Each number is 500 + 50 x the weight over its row's rms, rounded and kept within 0 to 999. Layers, rows and columns count from 0. Numbers have three digits each. The size before them is the row's rms in percent of the matrix's.

# up: layer 3 MLP up, 768x384, rms 0.145, rows 661-677, columns 128-255
# down: layer 3 MLP down (transposed), 768x384, rms 0.068, rows 661-676, columns 128-255
# gate: layer 3 MLP gate, 768x384, rms 0.144, rows 662-677, columns 128-255
up661 099:454498520508473461453604428526502501461457492496529439396344534521551519480532565504536465471542485470512518463439429548525474510505559500372493530494467560520456576568499477450523550584530458547524443447500384535458427500468452426599500526483442486469452514453552511506499432544488524467549447507434484550567564486498516550485544537502456532634563569622396404437482590414493500565492
down661 095:426448499543543498544502503538571503548522479442416484536514526465469504530543453549531527445477554383451591470554495505575404494450565471497455541447450513571483411478485485359383549525486397562479375610449533533526523494543520529502612540587412492558566450469534393565614567426484485427408474497530497514479507479490555456544470564526497524507451560484493554555559462545522529479409
gate662 096:509452536523441534476459420596564558503562476451422478476487528462498396474409461527495447536545463527523469464565436536499457550544429470497477521527481550531537528430443464440520446481530528411560555373546536416540496480510512473524442469515487545468512529415563539415432475507445412553503493441461454510468498647446592580503496519501490444425507498531429544490499481598478509471432
up662 096:394533515517529429534463557468494541569496405444459552452455548489574533465450545516601592569489613552455435560447555533506466547469513495475517463497480487555575527452454500428497452553577498525488468438432472530466507482554496492503433395454492526632462456566444602526511527456538424469509486511445478498431473512486622489453514428507558513446548425350452599509577494469495498503542
down662 101:453529598576469524535560419532459497515473594552518411507566580470473526568467504497426535547552505462498492475509436450625499448552502547492432556519478531482490575517497456440553466442475450496526545490487555461506478497546476496570519520562465515538440507497435502546495558487597530507398543486459477460483473497461535418493518545456445543428547405459470522411524538489492494491459
gate663 095:478392541604515435531419497598482514600541497447507522497537517477512551531491540537556515504514532477465543467512538420474495509622478509385492465467495544478613469468485460504461491432537486489510425590524477442494476530477514536445481541460461497489496530480497525471451503560538595587524460518449544500520466498490537562402452428510535402469541522536538519577492511406432491589458
up663 091:620505444555436532465494528431572532513537607539525508501626402577472455525466486457452557534499417525463476540491506482499520462482526514433486555528491412454517547404498542519469524501464437465459473412395503462493571498514388578478476502465395594562478442548465457455502466472528405522477540545525510446467419495495435530594496452501522419447531431435418469507503491532504561493423
down663 095:588530481514505399452558545487443448516566467506508527578423432428417493519548509549486511461505534467511458485519513439508511481473398455558531492473397484491500541415480518530510547630454493421500465412558418580526505568466604500550433461495509494479410480458564455496501463433448459558535406583543511465470457461456528472551570504518497526490513490523496493505494653499611506561532
gate664 107:442508516472418447533573528567511496572453512604520427384562482424479514509548505515467564481604482468470544456532459538566487490572523502592440523466417562491506502457486490493543403485533453429476448437500558526451458495471546447486508449519559538537469561535558434519503468511485606625530466504616594441524416626441441540521526469558528542495474487496455507550569421520540492489561
up664 106:430516378570420461553563561498549439418468474604459464455584545388522366479506491547514568463548516484430529464556499496465532476626452576482459501494504521512512394486516559452497453560504472473439479466433511593489498472530501461496525490491590606551487513451524547504434457464484539552426441489448500449506457549554474597505509450566446440508440452569526527444493512471588442451573
down664 096:464556427552458594453505410461497488478413560524524600500480448530469509444555550453554550480486493517449571434577520502543582494425519496444503539507504492432524407458565511519512517531490522484477510444390474501517445426507516475427525437550582569581530488543467442498557554559443612394451528552494530482450367650459505521550490525497597472530491493534559493499564508415569502414519
gate665 093:478558513513575491481490551518543497456547445521406353586489510471456580536458428408544434573538492479435531481492493515416438437530486549461558523532420498543503453522540459492493537465521566507531469463495536592574507466442539459519533531468522420550443559505421483528518446409530511514544382494510554581436553514625470508486409571505395480461610512485599507575434477478568484531437
up665 101:453622514596540451609489440488492515450463467488412485527478515524455501422469520507537512490510494477448607470553436514466561484366506601560524491547503480539538472586432538513502550509506575537494565539492532421453502396474508500434535479498398587539521617437567510637432448431575482587540554489385580504476488590475567446538510504463480555480515504472460583502424472519593430517447
down665 096:527482550571473577547566422459484492479535460493462451393598401477446371558493449472540519503518455510512527539496544462452524463442491532410463480543468519497566427524501496458514505455523536545545541565514484464430448424516475469515526539528514472643513451452552579619444525516548570440484535532494623455525443536436443504500520592467479511416554620507443514464419493477552411488520
gate666 097:518545499466468568459563424442501450483583443449585477585465515412418508483415473487509474569515465428502458397415442417450532486470601515464467496595531521540485500465481440511525535534539479594457505523467519484521606476518458533525522617449526629540398587482393469549449548561485482502478430422480454484480547422508483490530474515435449531555482563562489523488475426487574474547478
up666 095:537562463408473493560512517546531429486468447379524536531515513416572504546538525558528533441543509531438497412509516400525581479520468573517561573562480503488497533425444497509483498525467532503510493487484613508494549465546491623509381567501509517498591486521626519525519557522459553475497422456550483480422516557509558424430466480587511550454424483527445618593576467553508490404487
down666 101:525480484463523530567499549477348576466467602471519545497585491475438415505557501596474497446563500537485459559459515442485511484456562530451548484530444504449503605499389490546527363542473382396434558429429503538404549497494518483482465493462509437512496510581586463544461548538532446570602452429506512506607557538504450457450508445536588557583430501528475593505424565530502448446476
gate667 093:497540606421534528487473523490469541509580621567477608582466538514488622450507440465491405431500537415574498532498486424413461541470451499543442628521442483522567512520545488532445453573527442463519473513538541419439485495537495488551497434514532502511598501585490526493449509531521474454515544486491504517520545528506529463472528560493481492569489578534509446494462477453509517437534
up667 103:603456451490511440469543465524418429520587519542534585579401501444441519481523484510506455509487539418457505507463499513485482495492453479518500490439532584545598479454401463446446560524449458511518467534487554458491518473482390531459461531432537572549504494543510492489583402494523534507514520519499506511511475525443538563450584389498519489518452592578525475557551454502453472459525
down667 114:555486495492461524516521447528460510518581482493473537512465546548471458529459460462527518474503512558482494514500512412481536502430579445478524497460506576528443534537506562551488538602508625478517459523499460576476487511483533476554463527477552508513564428480482547552448541513498495416496469517552551516498473494439455534518494543430493399455528405512526460461495529512521484530507
gate668 094:562402534513459406538513458583471485520561439518543517461450489425520513544498527537501454583518592518536457563510578440474632454530489551539523461508513387562460451529454515415502458509522536583469570503477593453457524482547452500545472535437551565480425438476474461432491393499532502428482514569444472531417513485472527510449540487451522479409408527578487617562639581505469524490567
up668 094:531416562467530602530527492547551477499360498442436518554516524444510482482536451445531443475557467413481487524414493585506462427565546566477497532418567507542486502517501470465540445527581516524540532586538515558567473427531457434404519510524484462475535520542550574483439500493528604448521609463415471515509520554485495522399586549498454534483521475432481521526461574462516425501580
down668 094:434469528420482522554495493486424484516528514542471544493556427469459534596536439391424472481525514475547549553609453457488455616517508482464513417539470454518483526540474639476543465491465524458493390432470559495503557559492531525449509483583463437534516509522505462465515537507500442457534504452509434513529520463505559507494412460520517560469609460449531509484466438483480448535601
gate669 105:497539467544551481536551473555516474543515471504501521441515455553464577570496438523510500571472495601529505558453516453507540465497557459454502566618510508503518486514485493539535581580510435564498495416485544518596511386551503564490522457529474475496456549535577518565437448570572557517496416583578523496468452448558522466522577573562459583421571451574549479564451477549507500575398
up669 103:562391446453426428452507583462516462481419527499466528458534523490460544527502500516539511385441451533477499521544422425410540507483550541564480457514478459499494494522504482440442454473486562407563536452500477476480414503455552400455530541517432505531514552462417528492451490427421470617540534421509480530568444524491501519545433451558543439483460428537467505409509496473437446514474
down669 100:531439464462466516499444434569395513475469556415484504607465507517461487510464460448543514526483511509437434489455558466619436595432418523460567496534540514564450498500500474475513523507524573535595560420440464557516488686444431534512466483514433552600521538573440567383551454409526484539585455424513474602519478533499471515435496436538486399507449475465472492492474542454455486502523
gate670 098:567496479565496442439527544506559457621544465528448518476430536423498461495524511453525514570537586516511519479533486508496462583436452483447545454557548559481532480446557466475480513452542473586497545484470528506505550568469532568537525352521535443505522520526501533542568555398487521528490432500525459360494547493529394501567517454511519495365449487506400425455467397630542440388531
up670 097:428537496573427545503509572485431550472406448591493474557526537510484596398485462465501494518510522568534447567440464530532541452486508464475483456468508401486469485537507498588491460469541538455488486506449443512541586538553469593405502472504464425528495579518457471469619406567481554528505458517524477506486450467416448500464490503509453425474374510511629580493504502456495425503442
down670 102:462572551547448498545496432455558476461402468472590507475500500519556578507458415481480454455569536391537455577563526455478487496486540548558378575409453485498430496541574468529525546390474493547489467456529381490507453513559535533497532517513550509570529496430541474528468504486530496584519486568519437506565470472491465469422525495443517424529507575501518574526530461532489421599427
gate671 104:539581501514532501451558463545498597486523495523569490433503514445561457495460489497472577522498488453559527429518509499479474535465576428526487569532478460546535560499536519535583549543462484488457476473584501480427534485575520634435492506443458494558587494486528506583472505535499458554535477430444500549438539476416525566510537429428505452458441446581507451531436468612492488435523
up671 099:612560456417534359408447460461466461512506511514492565512517498443495564583518522421480497496485582507452610483537466571547455546437488543527519463456567478460493454560563509484488496500578422426396557518535527517576520541513541531463486483502555453498449555563470530536452463495516497499586415452470485512489501502432482573482498490395482485504458435535514570453472439499502516515547
down671 104:504498546357565388432507540521514372520491427492458568495509508498505531446523518534459502391520423480504541447546538461458506489524503590543500393474534463557551456573485518512470556537493520549509484531503577442576454438540396517478532461441471487472458451538534640557467540431489469488539445535552472521464430457538586486395469571424602432483527478623455478430521486539512463518531
gate672 099:508466505511484463486475477526488433503513544558518417507498479604433544518473454484548463500391409412634509553457487463471393398490487558508573470490511507479465453579520466474529477525444519521404478602468461564452554483535530576455492505532407501487470579502569463471558425470518529572481448480585536419549393486520474582476441595522524484477543487461529375519450520469467503506476
up672 096:556396481418548409453487560571415541414479486462563408559468490455516514494545524509521497474432454516482476423507528529433414513489517524558522486485481540492474543532518421458406446524596477500455436502477469615528506554564569497531465552483564464417588511502538405553526475576440587498437391507549566452510504557441612526445475454506586492513428471509646471549499585463543441540557
down672 107:522549467457523470547578473539422468540541383574580466561523555451550494466499510474432466539421533549560467519397496547533459438601478480505464486530406521518455504469537460474469508520633496482458452484448411606490604465496529463515525507470464567409519554480448571419488545478509463536523506509533571448460510563461462443556425567476488489549513493587448405517523565510494437537510
gate673 104:472403541625513468593457507492414515412521506494498526513446490464542537435520554575486505452518565572535534588479474460568410523458492544496490438500395526553486504514444599497509541551511446397455519455515466548447571591429476445536522525464420463506470456443499476449475468548626403510488432537550454370525431500517600516475515469490490442495567507516486547416451410483519531434516
up673 108:435463588466432486491430472406548515580477508527520462535441471375488514417474478531546475524518506423527456538552484459552521525523465485480509555456466483418582394544543572513404483433551440411469501574561586455431476561429515515569515476486530486494493588459540515520469508525540429509547491564475401493555555410509613472411542494514508485502526401451472489464416409569478435597621
down673 104:423535535560407440498409396525435487410461444405491443530464510503412581471375459528514464449423489512554504450517513581509474452614436494524446556454493513450479506487506539518475551540471451409542553480550414504603508528379466440434586518525535539532429550352555525485539473561493442505551502528482514416492494448568536496437529571472432453432456540466491560459496409445437479487451
gate674 097:542501393485471488579499516571492474533466622503485447379425482542544505536514461434482558533534573473546527456447453515479480538632532475542474492496608445463490518503476540458529543497533494409489526446573481459505430417518497494572515422480592510481555453460503423482483466506381380507503553498472502517509467535580510477536471408524497495541570490506487434579533534491530522449552
up674 097:490425486514507506466438391532507449555614495506473446474490501373457559560454479395468521453521463498519515503465504480493490550481475396519517517423486433512579560495498537534392675441493530462505494466576584486473507561437459507604528488474484440428577549447527470507456483499444407538474525546438397463448447571562547452603506477536509497571527554528491484461483574518486540455489
down674 099:555522446459595555532474481597548498490522495500444608502562501540457407498589459477518552479469548471478453463446459580521535523503386509414622535428475497476421519543435565481540580477544494429472558549470561512463469505468501460365522509535468618552532439458567476651424523400435496505433526494515524543483512524620575587494470402537464500534491518484371531506486514497531530476444
gate675 105:484573479514480562505450483459556423522546585506476502504518536565534502499514447502519455521487488441547513494462480530434551449510355496460573520495446418523425535480506511456530514487520468454550521501587460508455589522449634521525486544560492543512474612426505591491503505518517606503494552397560564504528483558424574469498500557551446472460476479450453656523501534481472428470407
up675 099:497414507557440467554460515500536543471539475481472528571542567489551478461581540499546489518489529561491522554538495557531507457512509494481482441498639550513539486438453396448508472554407537447577454425581566461537540502574497482436527558492472495487607509561435465518424554510547526385513427408519614576548520425523530522500548418525442500509565584573437478537480538562547586448501
down675 098:507549454377561551497514571539509554516528486595544555584490478484444494475513654532514485493497565432486481485444421523579525502458524526479427468522477526418439495550634436505435474522367563527533526482499574443581544410475503421563494547552537533518400526461489576480583487553560490542540553452565456499472540365571450467521513563402446654526419494445509517383483464484562508582616
gate676 101:579446471536538470513489461594486408441497541463456532493513518520578576522464462499500566456447482523519543551489482542560616502452490474407466493525495478601514519517525524507556467512502483610443446420476557564518430464427560550365416452478484530500480518416479512520455602426491432471509561506452627491456491550543523518546529529540544513465526477514526555533499546488440562463500
up676 100:553484435457528588581503558594476528487522505490418492485489495525508488442539558463411405494513379467432549558465417504568586423472465626599450449521519454471423451498569495561403468486472504579622384456436570495517519504601444443506547469539509486459529524549443537494547476506470399461525445516542395520539542447459526526570564542438462467490519394496480461404533470560525492409498
down676 099:552497437558476480551578467533456566563575468566547513409517448550446554531501474515519534551546510554445468416514545470438521450465508409561465505484508470523539615452423534531411444492433473455483534469504497537522461428523529536486493494513501532488470475434448512537469471557459497569444410466529479603471452453446404513567457499430448536581469487552448548486462472482486496495498
gate677 098:513586380547476520582473469421482496467472512595574507488465523516545541481504493505482634518481572536511522474623492424526553602529539524506490564629506505417575456549480497523499470522514511475530526431484600572563548405539440451426456481457504500529517514556525490513557555523498465519439517509436513500524470504578571497455461502542567545492501519544433544459513568459436468591478
up677 097:501550537468438560506498511599549477402482542496395489493521457555469476581445450560467496461510481507466487550461462532408466570439401537469452510493497525507545556448484448506550481435442489450468535545492454428489563465487514479573476359476588470455371465468492492490542489507445565441484529484500466517489402496402442486456557616468444494444511492520540500553516494519480455515501